config.toml
beta1 = 0.95
lr_head = 0.018
warmup_steps = 200
steps = 2659
Each number is 200 + 30 x the weight over its row's rms, rounded and kept within 0 to 999. Layers, rows and columns count from 0. The size before them is the row's rms in percent of the matrix's.

# layer 4 MLP up, 320x128, rms 0.223, rows 143-179, columns 64-127
092,210,249,173,189,255,177,123,184,219,182,210,191,199,180,191,229,199,206,233,232,209,235,166,163,237,184,219,178,261,153,229,176,198,202,159,196,221,188,217,162,197,173,209,253,246,223,203,134,186,204,230,209,233,174,168,211,201,191,189,208,209,194,174,243
098,218,148,177,226,191,156,202,190,184,175,232,231,204,186,227,209,180,200,177,192,233,207,219,213,226,240,221,230,137,264,211,216,210,177,132,167,218,202,189,238,204,199,229,261,206,203,196,190,248,212,187,221,191,202,146,179,232,174,224,183,229,189,175,168
099,232,171,204,199,248,209,185,199,270,238,187,186,137,157,210,139,213,191,196,207,198,232,223,218,137,228,200,200,234,185,186,229,220,246,226,191,184,227,186,121,221,213,205,206,170,268,183,237,189,271,177,190,191,226,184,191,257,245,151,213,231,187,189,163
115,151,182,262,183,207,224,203,227,158,221,175,163,244,188,218,236,238,166,173,204,197,148,251,224,212,237,188,213,228,175,189,166,202,249,167,172,231,170,150,191,214,206,222,206,147,205,168,217,161,231,170,133,172,176,207,135,248,185,141,224,201,249,182,235
090,194,123,192,175,191,187,181,168,179,202,150,202,176,163,212,191,239,202,205,183,172,150,127,199,232,174,177,183,209,181,231,188,199,177,244,218,252,220,212,181,166,189,213,164,248,191,156,161,173,233,160,240,210,250,194,201,188,216,244,200,182,223,212,259
113,195,205,248,162,199,207,262,238,226,191,184,155,231,241,213,199,216,228,192,193,214,238,200,259,217,262,211,204,216,195,295,188,172,178,209,181,263,252,184,241,183,194,176,189,183,232,177,193,225,230,202,213,204,246,182,231,180,192,191,180,193,207,234,191
104,173,191,182,212,215,222,198,202,190,137,188,205,214,244,240,163,227,172,194,164,230,175,224,195,213,203,183,206,103,177,202,230,142,180,180,202,236,203,189,250,190,224,195,209,194,221,164,206,182,227,222,233,210,160,233,204,169,189,192,253,190,176,214,244
096,148,162,199,206,232,209,213,167,244,196,243,167,201,189,228,169,233,170,204,188,206,207,180,219,164,216,224,183,236,193,173,191,259,195,187,152,189,215,199,188,190,202,246,198,195,102,216,203,221,262,200,238,239,166,207,179,251,243,160,180,160,203,226,187
101,156,160,228,236,215,227,184,147,190,234,180,141,147,139,243,211,208,210,231,218,190,232,133,218,184,163,182,200,213,199,238,182,151,178,192,182,186,215,208,237,225,271,222,227,208,213,221,213,240,207,214,215,200,194,195,171,226,211,209,184,220,171,233,220
094,198,178,210,136,191,205,206,193,163,241,193,140,209,227,183,128,223,237,218,241,171,203,196,180,158,179,181,139,181,192,222,211,226,219,194,272,216,244,259,192,143,192,206,177,220,211,233,225,203,220,174,224,155,194,171,204,212,197,231,186,222,236,190,221
093,242,221,195,214,201,183,240,207,187,158,212,275,256,249,192,184,150,181,196,168,200,180,177,236,202,211,233,223,164,183,204,264,148,142,199,273,241,167,241,206,182,188,259,220,193,192,202,193,200,212,146,240,202,181,179,215,198,262,208,206,200,219,205,162
094,207,250,182,194,120,202,172,218,227,195,234,224,210,251,169,202,163,171,189,211,173,260,221,165,243,203,228,161,202,191,232,172,183,188,172,200,222,223,242,222,243,212,218,170,185,197,224,183,132,210,241,228,204,200,153,229,153,211,244,227,263,191,250,237
100,192,214,220,189,206,197,192,243,245,250,185,238,230,199,204,126,190,188,141,192,220,229,171,195,170,216,190,207,200,210,224,181,274,165,216,165,223,193,222,155,224,172,227,214,148,250,148,239,173,165,220,188,235,201,186,188,242,202,195,202,220,202,227,156
112,171,193,220,151,244,219,211,219,179,221,196,249,181,228,186,233,198,135,205,209,184,209,254,194,188,247,225,253,263,228,170,252,180,235,213,199,212,226,160,185,168,172,194,231,209,178,233,171,223,217,204,226,212,201,199,195,189,186,209,120,221,195,201,204
094,201,163,219,210,221,223,198,183,218,120,216,200,237,162,225,199,185,164,222,151,261,215,198,256,218,221,202,211,212,203,181,162,237,230,222,172,206,222,200,209,226,207,188,187,236,180,223,186,237,169,196,157,194,200,242,201,244,189,211,238,266,269,222,171
102,174,211,208,200,208,160,187,178,175,227,172,151,228,250,245,145,211,213,202,170,193,231,186,217,183,164,158,205,211,202,208,216,233,248,223,231,191,203,239,223,240,172,173,223,195,217,204,252,156,203,165,210,187,229,220,144,222,200,226,213,206,206,220,173
106,210,169,191,212,188,156,244,216,204,196,170,187,206,177,203,210,197,187,161,218,240,175,197,186,240,237,207,182,201,138,232,210,222,195,232,212,220,207,178,242,172,183,152,169,185,210,227,195,262,216,182,216,172,228,190,229,146,195,247,194,194,215,170,177
101,175,158,201,203,188,185,188,168,187,223,209,226,211,158,215,232,205,105,204,196,233,171,226,191,246,193,190,278,190,179,231,154,273,216,234,234,181,199,206,233,206,257,244,181,212,182,195,174,195,156,206,225,187,283,225,213,210,169,162,191,220,279,232,256
106,211,217,172,230,220,223,190,192,180,213,214,230,217,217,173,249,203,215,182,129,185,204,201,197,213,230,166,206,192,241,150,219,187,180,244,179,146,188,235,253,220,183,234,208,259,206,188,163,134,176,221,193,212,165,151,206,223,194,191,151,191,199,230,176
104,225,205,159,186,227,139,192,178,249,217,214,160,218,157,200,231,208,231,191,184,196,218,189,224,203,204,185,181,144,160,235,178,228,238,203,176,233,223,240,178,217,159,164,259,181,173,170,192,214,196,189,185,191,189,178,190,233,262,195,179,171,212,162,129
101,217,187,213,199,173,213,217,174,193,211,184,210,206,195,196,139,143,205,161,225,188,197,242,222,185,221,234,247,222,211,153,208,230,224,238,201,256,206,154,168,175,179,184,236,155,207,222,179,159,222,232,214,117,218,175,217,180,169,191,226,193,226,239,253
102,199,196,222,223,123,222,169,191,145,205,218,169,187,172,188,167,240,232,125,190,211,164,189,202,196,239,188,217,177,202,184,140,229,144,200,243,236,229,191,228,205,158,217,179,200,203,128,222,188,208,190,146,189,198,197,209,190,241,188,238,222,251,211,206
100,232,192,224,205,211,224,211,223,184,158,184,209,143,199,191,182,246,238,257,229,178,136,213,171,268,226,208,193,157,195,167,183,282,217,189,203,164,216,178,144,189,203,184,155,184,156,191,206,236,210,206,180,223,188,180,199,229,218,208,243,240,229,206,208
112,162,176,173,164,198,201,156,185,199,220,174,255,234,209,159,160,188,190,151,159,176,173,195,114,121,216,173,234,183,214,233,198,213,228,145,226,197,154,233,204,170,179,197,178,206,208,215,253,157,214,160,255,195,249,247,180,227,233,203,238,248,171,185,203
094,212,183,226,187,154,212,236,129,190,191,192,192,190,229,166,128,150,228,237,248,233,229,207,155,199,182,199,190,185,174,202,203,187,222,212,227,255,234,227,181,262,238,216,196,157,252,167,231,133,191,169,218,199,210,185,218,194,150,247,226,236,193,236,206
094,229,194,191,225,185,185,202,194,202,228,222,191,213,182,155,149,219,179,191,231,220,212,225,235,193,229,237,216,204,228,184,139,243,204,253,208,184,200,161,191,191,194,157,158,208,216,179,231,170,204,177,169,235,161,203,218,233,208,176,174,231,236,197,210
111,203,179,213,236,226,170,186,250,227,246,184,212,234,182,203,192,197,208,204,198,201,200,180,285,193,205,212,207,89,237,199,211,282,187,149,164,192,170,171,144,207,188,173,189,192,187,187,198,231,235,203,220,172,134,225,218,208,226,167,216,185,235,230,207
100,239,206,193,239,149,179,178,178,221,230,122,219,201,206,171,186,182,210,235,164,228,246,234,211,176,205,182,200,212,156,185,172,163,222,251,185,224,207,198,207,199,213,235,185,210,205,122,184,213,170,181,249,208,277,213,176,206,197,203,203,218,229,233,229
105,200,224,223,187,230,241,217,204,147,193,246,173,203,227,182,240,141,189,249,195,163,198,206,167,229,191,181,191,204,209,196,207,161,241,168,194,185,173,165,205,194,153,230,234,151,212,200,213,204,271,207,205,227,172,181,232,220,185,197,172,150,233,198,179
099,198,196,157,169,201,179,214,130,171,230,152,217,225,179,151,241,162,230,227,229,210,209,201,211,185,216,225,216,185,132,181,201,164,220,232,221,202,165,196,199,211,207,197,173,196,216,229,198,185,178,154,198,240,181,234,195,242,163,200,167,251,203,187,202
104,206,210,215,202,177,189,180,170,187,230,176,194,191,189,208,236,180,185,180,180,212,198,168,148,165,220,222,232,226,221,181,246,184,105,186,186,238,278,208,196,206,223,146,187,252,204,158,216,208,229,206,259,187,244,211,262,192,201,148,258,228,210,217,220
102,247,202,225,202,199,197,149,211,249,190,150,193,181,209,199,191,213,213,199,227,235,202,222,221,249,166,185,248,165,272,168,206,214,206,231,206,230,251,171,197,205,229,237,171,149,179,183,182,209,182,172,221,185,180,151,252,233,220,164,189,164,221,264,208
099,222,156,202,208,193,244,222,150,180,247,170,197,189,230,175,187,205,199,195,222,253,193,245,262,186,208,238,213,168,215,139,245,216,187,217,224,228,247,249,159,207,226,169,209,173,148,206,177,182,180,240,156,205,202,202,189,234,172,185,188,207,214,198,206
109,154,196,200,210,241,231,227,130,211,239,194,175,203,234,176,211,174,208,184,225,221,216,231,170,232,241,217,219,230,212,275,224,176,147,151,207,196,204,174,216,174,221,265,174,184,241,182,217,171,168,225,212,216,277,209,174,142,170,239,185,199,176,211,195
092,197,216,261,200,237,267,224,225,267,204,214,199,182,227,236,202,218,221,287,185,210,213,221,230,188,194,176,202,207,182,211,181,198,245,215,244,183,190,187,204,267,199,223,206,201,247,189,189,226,191,213,179,186,197,259,205,220,224,206,150,245,238,212,184
092,236,225,196,219,212,184,217,150,192,169,204,189,173,230,210,199,207,312,245,236,179,211,207,234,203,218,244,220,273,185,271,187,157,207,181,209,190,184,167,196,168,222,244,202,192,172,228,207,214,221,191,178,224,170,177,186,195,219,185,206,210,207,204,174
099,210,151,237,202,213,185,175,225,123,176,203,318,232,183,255,202,183,209,214,189,163,216,165,184,187,185,201,199,150,221,211,222,191,248,221,260,210,234,239,194,240,234,202,257,198,206,152,222,200,226,204,205,215,209,145,178,218,230,156,197,207,139,198,218
# layer 4 MLP down (transposed), 320x128, rms 0.211, rows 143-178, columns 64-127
103,257,245,140,227,211,198,182,224,191,239,190,202,198,221,219,283,205,233,218,198,265,191,196,168,222,163,204,277,184,236,185,210,179,208,203,209,212,211,223,186,148,220,228,191,178,189,260,155,190,168,208,166,184,219,189,212,212,199,183,235,148,214,250,178
094,116,230,243,222,192,216,202,206,241,197,168,159,176,187,173,195,249,206,154,202,246,191,232,183,228,199,143,220,170,165,211,156,208,218,182,205,269,225,172,174,200,200,210,187,231,195,246,214,211,173,206,216,187,151,206,191,250,193,193,233,222,160,107,176
102,188,200,134,154,221,237,236,183,175,142,234,219,197,182,243,203,248,173,195,246,207,178,226,213,187,188,189,176,179,189,185,233,238,179,191,220,267,256,162,298,168,235,170,192,213,209,214,179,176,166,229,193,240,182,246,198,215,153,242,242,161,206,180,211
106,157,179,220,208,215,172,201,222,163,202,210,174,195,225,177,237,208,145,204,182,190,244,232,239,216,169,172,242,194,233,171,169,233,267,230,205,261,241,166,246,231,234,185,162,154,215,203,198,202,214,197,111,192,179,228,167,224,192,190,234,176,224,245,211
097,191,255,197,156,198,215,187,192,154,199,217,205,191,195,213,197,219,205,223,231,176,282,206,207,175,222,154,190,175,175,202,165,209,193,209,230,188,183,206,201,210,239,167,239,197,238,200,226,237,232,236,145,201,196,192,254,234,195,214,217,234,118,189,231
098,209,249,213,214,223,180,194,253,180,166,208,205,201,184,220,221,205,214,239,205,203,243,191,138,278,179,191,194,217,223,182,176,187,218,205,255,171,227,188,210,187,195,189,163,201,156,250,194,257,200,152,174,182,189,235,199,238,208,206,216,190,206,270,248
103,198,196,177,221,199,197,201,106,188,162,166,226,203,204,193,158,188,147,182,207,279,189,233,161,173,240,234,239,196,216,207,233,160,191,206,178,201,174,242,212,225,262,181,203,217,178,197,174,178,209,157,174,186,190,218,164,188,213,189,171,182,192,185,219
103,209,160,221,197,190,204,219,199,197,223,185,230,211,206,194,239,241,183,210,236,198,173,242,216,170,182,150,205,247,189,206,243,171,139,199,227,200,206,208,173,231,195,190,217,238,124,193,247,282,196,197,169,245,208,210,123,222,210,192,170,180,214,262,240
107,187,171,179,199,175,200,135,253,168,180,216,204,188,188,202,207,149,144,195,193,168,216,147,261,189,157,218,185,211,203,168,222,190,244,216,145,243,157,169,210,192,191,163,160,245,191,170,204,155,310,188,253,157,239,196,178,208,186,199,260,275,193,201,170
101,196,178,251,195,216,200,203,270,219,229,207,251,151,210,217,225,170,216,191,262,227,199,198,200,207,234,158,201,220,163,198,184,201,181,174,208,209,180,148,240,207,226,166,229,205,199,204,246,202,262,198,168,180,166,225,179,219,246,229,207,186,227,240,178
101,234,188,192,202,190,193,129,206,218,151,169,175,216,195,279,156,172,204,211,224,184,253,257,216,194,215,242,169,177,187,150,235,212,228,183,240,205,213,146,206,262,217,208,211,153,182,235,234,264,162,198,221,226,204,197,192,189,224,239,212,253,190,166,214
102,206,210,188,250,193,251,215,157,241,192,207,198,222,213,184,191,222,180,201,280,220,206,174,176,216,178,156,224,187,219,202,174,132,169,198,194,204,189,201,209,219,170,196,208,204,186,211,171,232,192,254,163,233,168,147,244,225,189,161,255,221,171,246,207
101,183,235,204,174,142,186,146,188,218,223,178,237,207,202,231,196,206,239,217,237,214,229,189,217,206,204,199,204,245,166,242,237,208,285,149,211,262,227,161,223,181,233,169,198,195,197,184,224,228,219,162,201,170,151,172,239,277,240,246,206,180,241,205,135
104,215,208,215,203,240,201,167,196,206,228,217,206,226,171,217,180,167,251,184,221,202,195,228,187,250,197,217,228,193,184,139,224,170,198,213,204,228,189,161,183,203,162,162,236,255,127,203,177,183,271,195,84,196,220,187,163,221,172,207,195,166,194,202,271
096,218,220,121,179,226,173,205,222,177,158,176,183,165,179,173,166,173,189,230,200,188,202,204,202,158,199,242,181,187,169,189,173,201,244,212,161,199,159,235,219,156,222,271,200,241,173,197,260,194,156,192,214,208,193,210,230,201,231,203,195,152,185,206,193
099,186,252,175,200,243,201,202,230,208,193,202,195,185,171,145,171,150,238,209,188,214,236,206,188,227,229,218,188,179,156,193,175,206,240,211,246,180,215,205,209,183,191,200,211,150,199,209,155,241,261,209,185,214,226,212,229,147,205,203,164,245,185,225,205
104,208,218,207,196,167,205,229,216,183,207,188,239,197,177,214,223,190,206,192,284,241,186,199,215,189,197,168,203,238,124,221,195,233,147,200,182,220,196,157,171,172,152,197,209,194,243,158,238,167,183,198,175,188,177,194,238,181,180,209,223,246,184,215,176
109,167,211,254,192,237,189,233,209,222,186,167,212,195,194,209,240,219,202,201,196,229,206,210,188,211,222,228,226,210,275,202,175,145,164,199,168,192,175,198,204,204,159,230,210,211,204,196,236,202,220,186,170,199,174,196,206,198,149,219,124,207,192,263,175
096,213,141,204,184,184,198,209,228,216,216,238,212,214,202,224,167,255,157,213,218,174,195,211,189,211,225,120,233,219,200,158,163,219,240,180,122,251,199,188,219,183,215,252,182,175,175,289,231,231,151,177,215,197,201,228,219,229,192,193,217,196,193,217,159
101,224,175,157,180,204,218,170,236,205,162,202,184,156,205,185,136,182,155,192,221,239,179,216,163,174,184,151,155,215,201,194,188,203,154,231,250,229,205,166,196,194,188,168,173,187,183,182,193,187,206,152,226,200,164,179,197,217,220,209,194,175,206,218,199
100,180,201,219,221,198,232,225,171,211,194,255,204,239,197,190,194,206,228,184,230,196,251,150,226,163,223,216,233,168,227,201,238,139,227,198,185,188,221,187,206,210,224,241,154,212,210,235,246,179,207,207,220,240,205,112,211,199,209,204,167,213,226,227,197
099,203,228,203,204,223,174,177,210,244,194,175,186,209,175,134,242,207,156,194,200,269,225,205,274,185,191,167,213,227,200,266,186,236,218,206,191,179,206,205,248,174,266,240,208,183,192,205,199,189,204,193,119,205,164,193,242,196,131,165,253,152,206,228,190
102,219,213,193,210,212,181,242,181,180,135,206,205,258,229,230,223,187,231,223,185,229,166,188,224,189,192,221,254,219,278,179,219,161,212,224,177,211,234,215,163,195,158,181,166,227,166,190,166,179,251,196,165,215,228,194,235,196,147,194,209,159,141,241,249
102,132,229,207,162,229,185,226,204,187,204,187,191,216,216,226,205,198,166,211,194,197,267,151,246,208,183,189,216,225,210,150,247,189,260,230,170,218,253,139,184,208,196,177,178,279,164,200,228,196,232,202,174,193,236,133,230,230,174,200,173,259,235,210,209
093,134,215,201,183,206,216,226,194,195,200,202,202,262,177,208,199,188,110,201,164,210,220,166,208,166,220,257,140,222,219,211,190,141,163,183,165,247,172,158,234,154,145,183,188,246,158,181,207,220,225,211,215,203,188,204,202,237,197,149,178,193,198,199,245
100,204,197,218,213,188,208,178,212,220,228,184,239,218,234,214,141,196,199,237,238,162,200,222,182,168,212,252,169,216,201,220,214,205,217,196,283,227,210,196,200,181,155,166,202,181,142,278,203,156,182,152,191,207,190,181,193,173,212,186,168,165,284,188,172
094,222,157,243,175,182,193,171,185,221,227,186,243,178,219,138,179,150,197,132,257,218,225,247,187,249,183,180,222,160,155,192,183,191,207,198,152,189,186,215,184,198,200,208,215,182,212,146,181,193,208,226,115,218,179,236,150,197,178,220,261,156,234,204,210
098,213,154,262,201,195,224,174,187,284,183,209,249,223,182,186,219,149,219,197,200,171,165,186,200,192,168,191,183,198,225,183,218,228,260,197,205,184,189,218,189,182,180,201,210,216,224,140,171,206,164,212,245,235,192,184,195,176,134,180,230,236,202,242,225
107,197,201,233,176,213,204,246,177,215,148,193,239,189,261,193,208,198,104,196,196,187,228,213,210,247,141,215,225,171,215,170,153,231,166,183,170,219,229,192,168,179,183,201,201,226,216,185,177,232,220,183,197,191,184,208,233,199,176,261,199,157,175,221,196
103,226,229,213,239,216,188,190,216,245,212,203,182,187,196,215,173,230,173,195,219,199,214,198,222,161,170,194,167,186,275,241,225,215,257,208,212,196,232,178,198,187,213,283,190,205,224,214,174,185,256,187,256,238,256,203,198,209,263,208,226,219,201,166,164
107,178,257,189,171,152,185,159,186,228,228,212,224,178,196,200,206,252,186,201,239,186,188,177,196,193,250,204,222,191,231,177,203,202,225,156,282,226,186,201,212,246,187,205,220,200,202,179,178,155,177,232,183,153,143,136,183,160,162,196,146,186,199,209,218
099,183,213,161,225,204,237,203,185,218,183,226,182,204,175,169,192,244,255,210,133,207,188,179,180,242,145,167,172,206,161,222,179,275,176,159,189,192,213,235,220,152,185,201,229,240,246,234,205,147,207,189,123,226,215,181,147,193,163,199,188,182,169,189,186
097,175,202,265,196,214,255,273,210,174,201,228,223,180,181,205,213,192,135,170,222,180,215,192,186,152,213,174,229,211,220,198,206,215,177,215,179,152,185,248,214,156,231,189,257,207,257,220,209,214,238,221,235,231,170,178,172,213,218,216,193,240,188,168,237
104,175,216,270,191,124,209,197,252,238,210,197,218,195,145,181,226,199,216,202,228,229,225,203,231,138,256,219,241,156,165,178,228,204,142,203,173,192,153,229,178,243,218,216,230,268,141,230,193,163,207,190,176,228,182,174,190,227,148,168,227,194,216,216,205
097,243,181,203,114,159,195,207,177,229,171,147,183,197,169,201,171,149,152,148,192,162,164,180,150,212,216,202,200,219,207,175,269,186,201,162,222,177,214,171,144,150,171,211,155,169,195,221,207,238,252,221,181,217,203,207,205,180,154,216,157,208,188,203,183
100,228,256,197,203,243,281,221,197,181,228,230,143,258,211,198,157,197,136,230,200,221,245,191,154,197,130,208,205,164,192,223,209,211,228,239,225,197,177,201,237,155,153,228,247,197,182,219,225,189,236,187,208,230,204,158,205,189,179,216,181,205,277,218,241
# layer 4 MLP gate, 320x128, rms 0.241, rows 144-179, columns 64-127
092,230,196,191,170,197,148,191,187,192,219,228,306,189,181,223,199,167,184,254,166,239,211,199,215,206,218,202,205,146,261,198,188,219,222,209,175,234,198,222,211,225,205,217,220,273,220,201,211,211,186,208,262,193,253,184,178,184,197,209,159,253,201,179,200
091,214,213,159,223,169,206,186,190,194,219,227,186,178,193,176,208,223,248,194,194,134,212,186,194,236,174,197,166,210,188,214,212,231,168,222,239,171,207,224,227,198,220,267,209,213,209,107,140,236,213,171,207,269,161,166,241,194,211,205,237,219,216,228,220
109,220,217,223,233,197,220,258,230,190,180,213,190,237,179,207,230,207,138,224,245,205,204,170,181,170,205,236,211,165,205,212,227,197,144,210,238,152,207,267,153,195,174,205,208,229,230,201,198,195,212,250,242,208,216,236,255,221,170,233,178,213,253,213,212
102,179,205,174,195,168,242,210,177,215,230,217,174,169,242,224,174,174,205,244,238,182,178,163,179,195,191,180,203,192,196,175,215,266,164,178,185,201,165,243,222,215,148,207,213,189,180,186,83,201,193,209,220,183,166,217,222,174,174,225,186,207,230,217,244
106,206,193,211,224,222,256,219,236,222,233,200,163,235,191,196,268,161,206,170,209,182,185,192,143,192,217,222,254,233,190,223,210,144,165,118,225,193,190,242,176,218,203,195,141,152,211,203,210,199,197,206,165,140,234,209,166,216,162,179,241,198,238,220,204
105,223,237,221,176,231,194,197,224,172,248,192,146,269,157,200,209,137,261,232,183,179,225,201,214,188,210,200,195,212,193,187,271,226,226,250,247,168,197,142,145,214,192,182,175,264,175,245,211,209,157,170,182,178,221,213,183,210,224,192,209,186,206,174,172
096,217,146,219,239,261,195,200,152,221,204,265,211,186,210,211,192,242,256,253,248,196,192,179,283,171,192,158,195,209,224,209,254,212,198,178,159,233,174,209,202,218,214,223,205,198,193,187,259,216,214,193,190,189,191,139,201,219,201,213,170,173,226,206,159
104,175,250,189,124,205,188,222,260,215,207,233,242,204,249,189,256,203,196,187,187,216,206,234,175,222,235,244,203,177,198,168,277,217,188,206,209,201,196,223,199,193,198,173,202,146,175,205,165,212,164,185,215,190,227,176,221,182,217,215,198,213,231,202,220
100,231,174,214,181,218,241,220,190,154,241,198,213,209,175,241,197,210,190,190,256,252,213,148,215,230,232,149,258,145,173,214,251,206,227,163,229,166,197,215,199,203,204,101,189,176,239,210,248,230,145,245,194,217,207,195,212,171,235,231,259,254,231,191,207
093,195,208,192,196,227,230,229,173,142,228,208,200,209,229,229,235,230,212,176,229,235,209,222,193,228,194,168,220,201,227,237,208,242,201,203,226,175,216,249,242,186,210,135,193,213,225,229,188,181,219,248,230,208,189,218,220,159,168,166,207,235,205,205,188
093,220,209,232,240,199,134,157,223,179,239,202,211,259,204,208,204,147,203,175,157,188,180,245,167,175,156,214,165,139,203,183,191,222,170,194,257,157,229,251,149,203,227,172,156,182,180,226,203,159,156,190,192,119,204,212,209,173,207,205,243,209,226,170,183
099,220,181,192,212,276,168,313,219,179,250,192,217,207,202,197,155,185,178,209,226,239,191,218,202,148,243,187,183,258,214,239,173,212,147,240,180,178,219,185,175,248,223,177,200,165,190,205,219,170,206,258,176,205,214,198,217,182,196,224,158,206,208,225,196
118,178,189,193,200,142,170,222,170,203,229,173,183,231,213,238,139,199,235,248,203,191,133,173,256,223,199,195,163,127,224,157,182,243,181,223,207,250,145,214,199,179,204,204,201,200,225,187,193,172,188,191,194,182,252,242,258,187,185,188,211,195,197,209,192
093,153,213,171,159,183,220,177,193,200,175,207,131,162,123,216,194,143,156,252,183,172,203,206,201,180,183,205,271,177,229,183,168,216,198,204,240,185,195,215,190,195,184,244,182,244,151,195,144,193,201,217,205,260,237,215,224,205,196,213,219,183,225,211,244
094,207,160,173,216,194,214,238,201,211,173,171,238,242,211,176,267,188,152,201,215,130,153,198,237,196,241,200,170,261,243,178,225,227,229,198,215,237,228,160,197,174,175,222,149,145,202,198,139,234,234,215,197,190,188,221,185,201,229,126,175,231,192,185,219
108,185,174,193,240,248,195,205,265,198,189,229,187,252,223,232,150,204,198,158,146,163,235,194,212,171,258,177,205,199,204,169,189,179,226,225,205,148,158,261,194,185,187,213,171,170,210,204,241,212,202,185,176,171,154,227,186,241,192,192,183,243,258,151,127
107,159,160,166,187,200,185,234,208,221,204,187,239,141,196,238,186,212,177,172,210,205,235,199,196,210,180,162,162,176,172,273,226,248,222,199,211,193,223,203,274,208,198,240,190,238,192,168,181,219,192,203,208,278,235,227,219,235,176,204,227,181,225,218,215
108,183,184,193,257,221,171,176,169,190,246,241,197,252,175,173,218,198,214,224,254,189,171,214,205,226,213,192,214,133,241,145,197,183,214,174,179,250,191,240,180,193,156,224,205,216,210,197,182,208,215,200,244,207,260,230,218,220,204,221,157,161,187,195,205
105,232,137,243,199,184,220,242,203,229,241,202,197,179,207,195,168,192,195,184,217,200,141,206,233,215,183,205,208,243,251,212,215,191,205,231,208,228,189,229,246,213,193,210,184,181,182,228,149,119,252,282,274,244,212,197,223,183,194,209,202,231,198,178,153
101,217,222,179,238,268,210,201,177,188,220,210,171,167,195,188,239,206,235,237,159,151,176,190,136,177,184,211,211,175,158,213,184,244,187,212,173,170,216,154,201,198,219,159,196,233,204,177,163,221,206,199,151,197,175,204,175,187,247,246,229,223,189,174,200
097,196,241,148,200,196,224,161,200,262,182,222,207,226,174,220,168,177,189,224,219,193,211,219,176,196,204,195,192,152,220,183,200,254,202,157,229,192,212,179,188,197,218,231,243,295,223,205,206,193,184,192,244,197,264,193,158,224,207,252,191,172,167,210,192
100,187,180,166,258,194,250,166,207,176,207,180,244,222,203,187,227,215,237,201,215,175,206,249,230,239,174,215,184,175,177,214,178,170,219,208,249,195,221,185,161,177,196,217,176,165,229,246,224,204,242,203,211,225,196,182,224,134,117,198,215,207,237,180,143
111,234,265,255,271,171,238,169,284,210,161,181,222,206,232,199,254,207,199,230,179,193,195,166,256,190,212,209,187,204,184,160,249,216,195,215,245,241,169,218,175,207,236,217,177,175,204,167,209,228,226,260,181,229,205,221,192,172,173,220,183,213,261,175,219
099,203,178,178,167,204,165,219,203,217,200,160,174,207,199,184,209,222,195,172,165,193,150,234,195,179,157,265,180,224,234,239,181,151,209,239,206,169,192,202,208,161,168,202,236,215,217,187,181,226,211,202,189,166,240,204,215,153,180,185,136,241,209,198,183
090,225,225,198,227,197,199,196,210,146,211,191,156,182,223,148,203,179,172,237,242,245,194,166,178,179,180,234,226,213,190,166,166,207,201,190,286,179,184,220,203,255,217,172,173,229,171,238,268,187,208,196,198,209,181,191,211,214,210,222,237,200,274,186,242
109,195,246,191,191,188,214,209,123,148,212,227,172,257,182,211,275,157,200,202,238,191,171,192,159,215,195,218,157,235,177,221,207,179,202,204,247,258,216,203,211,195,211,197,158,188,208,217,211,151,136,226,195,214,255,226,243,212,138,192,145,226,200,214,235
098,266,191,143,145,228,175,218,171,176,178,200,143,170,171,172,206,128,232,213,174,221,196,197,221,233,211,260,210,233,205,214,245,140,247,257,214,170,156,212,216,190,153,206,220,180,221,204,187,166,193,160,162,215,189,211,200,214,177,181,214,205,173,192,207
105,163,203,207,269,217,211,122,262,230,242,122,229,230,157,167,145,203,205,221,201,214,140,188,151,211,200,234,190,218,186,200,199,199,240,201,243,187,156,225,158,252,149,180,226,211,225,169,170,218,194,215,179,211,143,181,208,216,203,244,219,263,167,169,193
095,218,221,145,186,210,204,245,229,197,177,257,188,222,217,227,201,192,233,196,171,203,188,208,242,151,233,179,199,206,223,245,203,229,244,204,148,132,161,186,207,177,206,221,201,223,188,198,197,207,199,224,175,194,215,218,169,208,184,209,160,181,219,243,220
114,225,206,197,267,245,183,226,169,225,180,183,269,161,207,235,215,201,184,157,199,212,176,237,240,217,198,209,188,213,218,186,219,148,263,197,205,185,195,240,230,219,195,208,137,192,190,205,203,219,152,192,238,259,210,164,220,165,188,194,141,201,248,210,201
087,205,198,161,228,178,242,202,143,168,209,207,167,184,167,184,221,180,189,176,187,205,228,229,196,165,265,271,154,224,196,211,167,209,198,233,236,199,227,265,198,186,246,163,218,179,200,242,257,223,250,221,243,200,195,248,219,234,193,162,200,187,217,191,185
094,234,183,197,162,232,235,183,179,208,240,181,211,203,178,131,238,210,153,218,146,214,179,212,158,201,235,151,207,158,205,185,235,197,196,213,174,190,201,196,215,186,234,190,191,175,248,216,206,191,188,216,193,245,183,208,205,171,200,221,201,250,210,166,253
111,227,201,204,198,219,201,209,281,151,184,187,159,143,232,209,120,263,170,200,178,210,179,224,227,199,234,150,246,215,225,224,230,204,190,227,233,154,160,222,174,174,197,188,159,173,139,193,213,200,271,198,205,249,170,231,212,176,239,209,235,201,264,210,183
098,152,203,171,202,168,209,245,203,161,187,166,206,145,216,204,217,187,172,205,228,208,201,211,227,233,235,158,193,206,179,167,218,218,231,159,217,168,234,207,180,206,189,145,189,184,145,237,197,170,247,189,241,206,216,154,235,193,212,156,204,215,184,193,184
092,180,198,190,257,233,180,169,248,178,203,188,207,215,191,254,169,212,230,199,197,129,147,166,204,183,244,237,174,214,229,210,200,206,188,186,193,196,155,114,188,204,157,169,182,218,232,232,237,175,204,204,165,213,186,239,175,191,176,232,158,213,203,194,268
093,153,191,229,213,217,184,180,208,177,191,197,212,219,131,258,202,179,256,202,196,205,256,200,168,199,197,276,202,194,211,186,224,224,236,222,146,224,208,191,174,212,181,194,189,244,218,189,235,223,248,229,175,195,204,140,229,219,245,168,200,203,199,190,196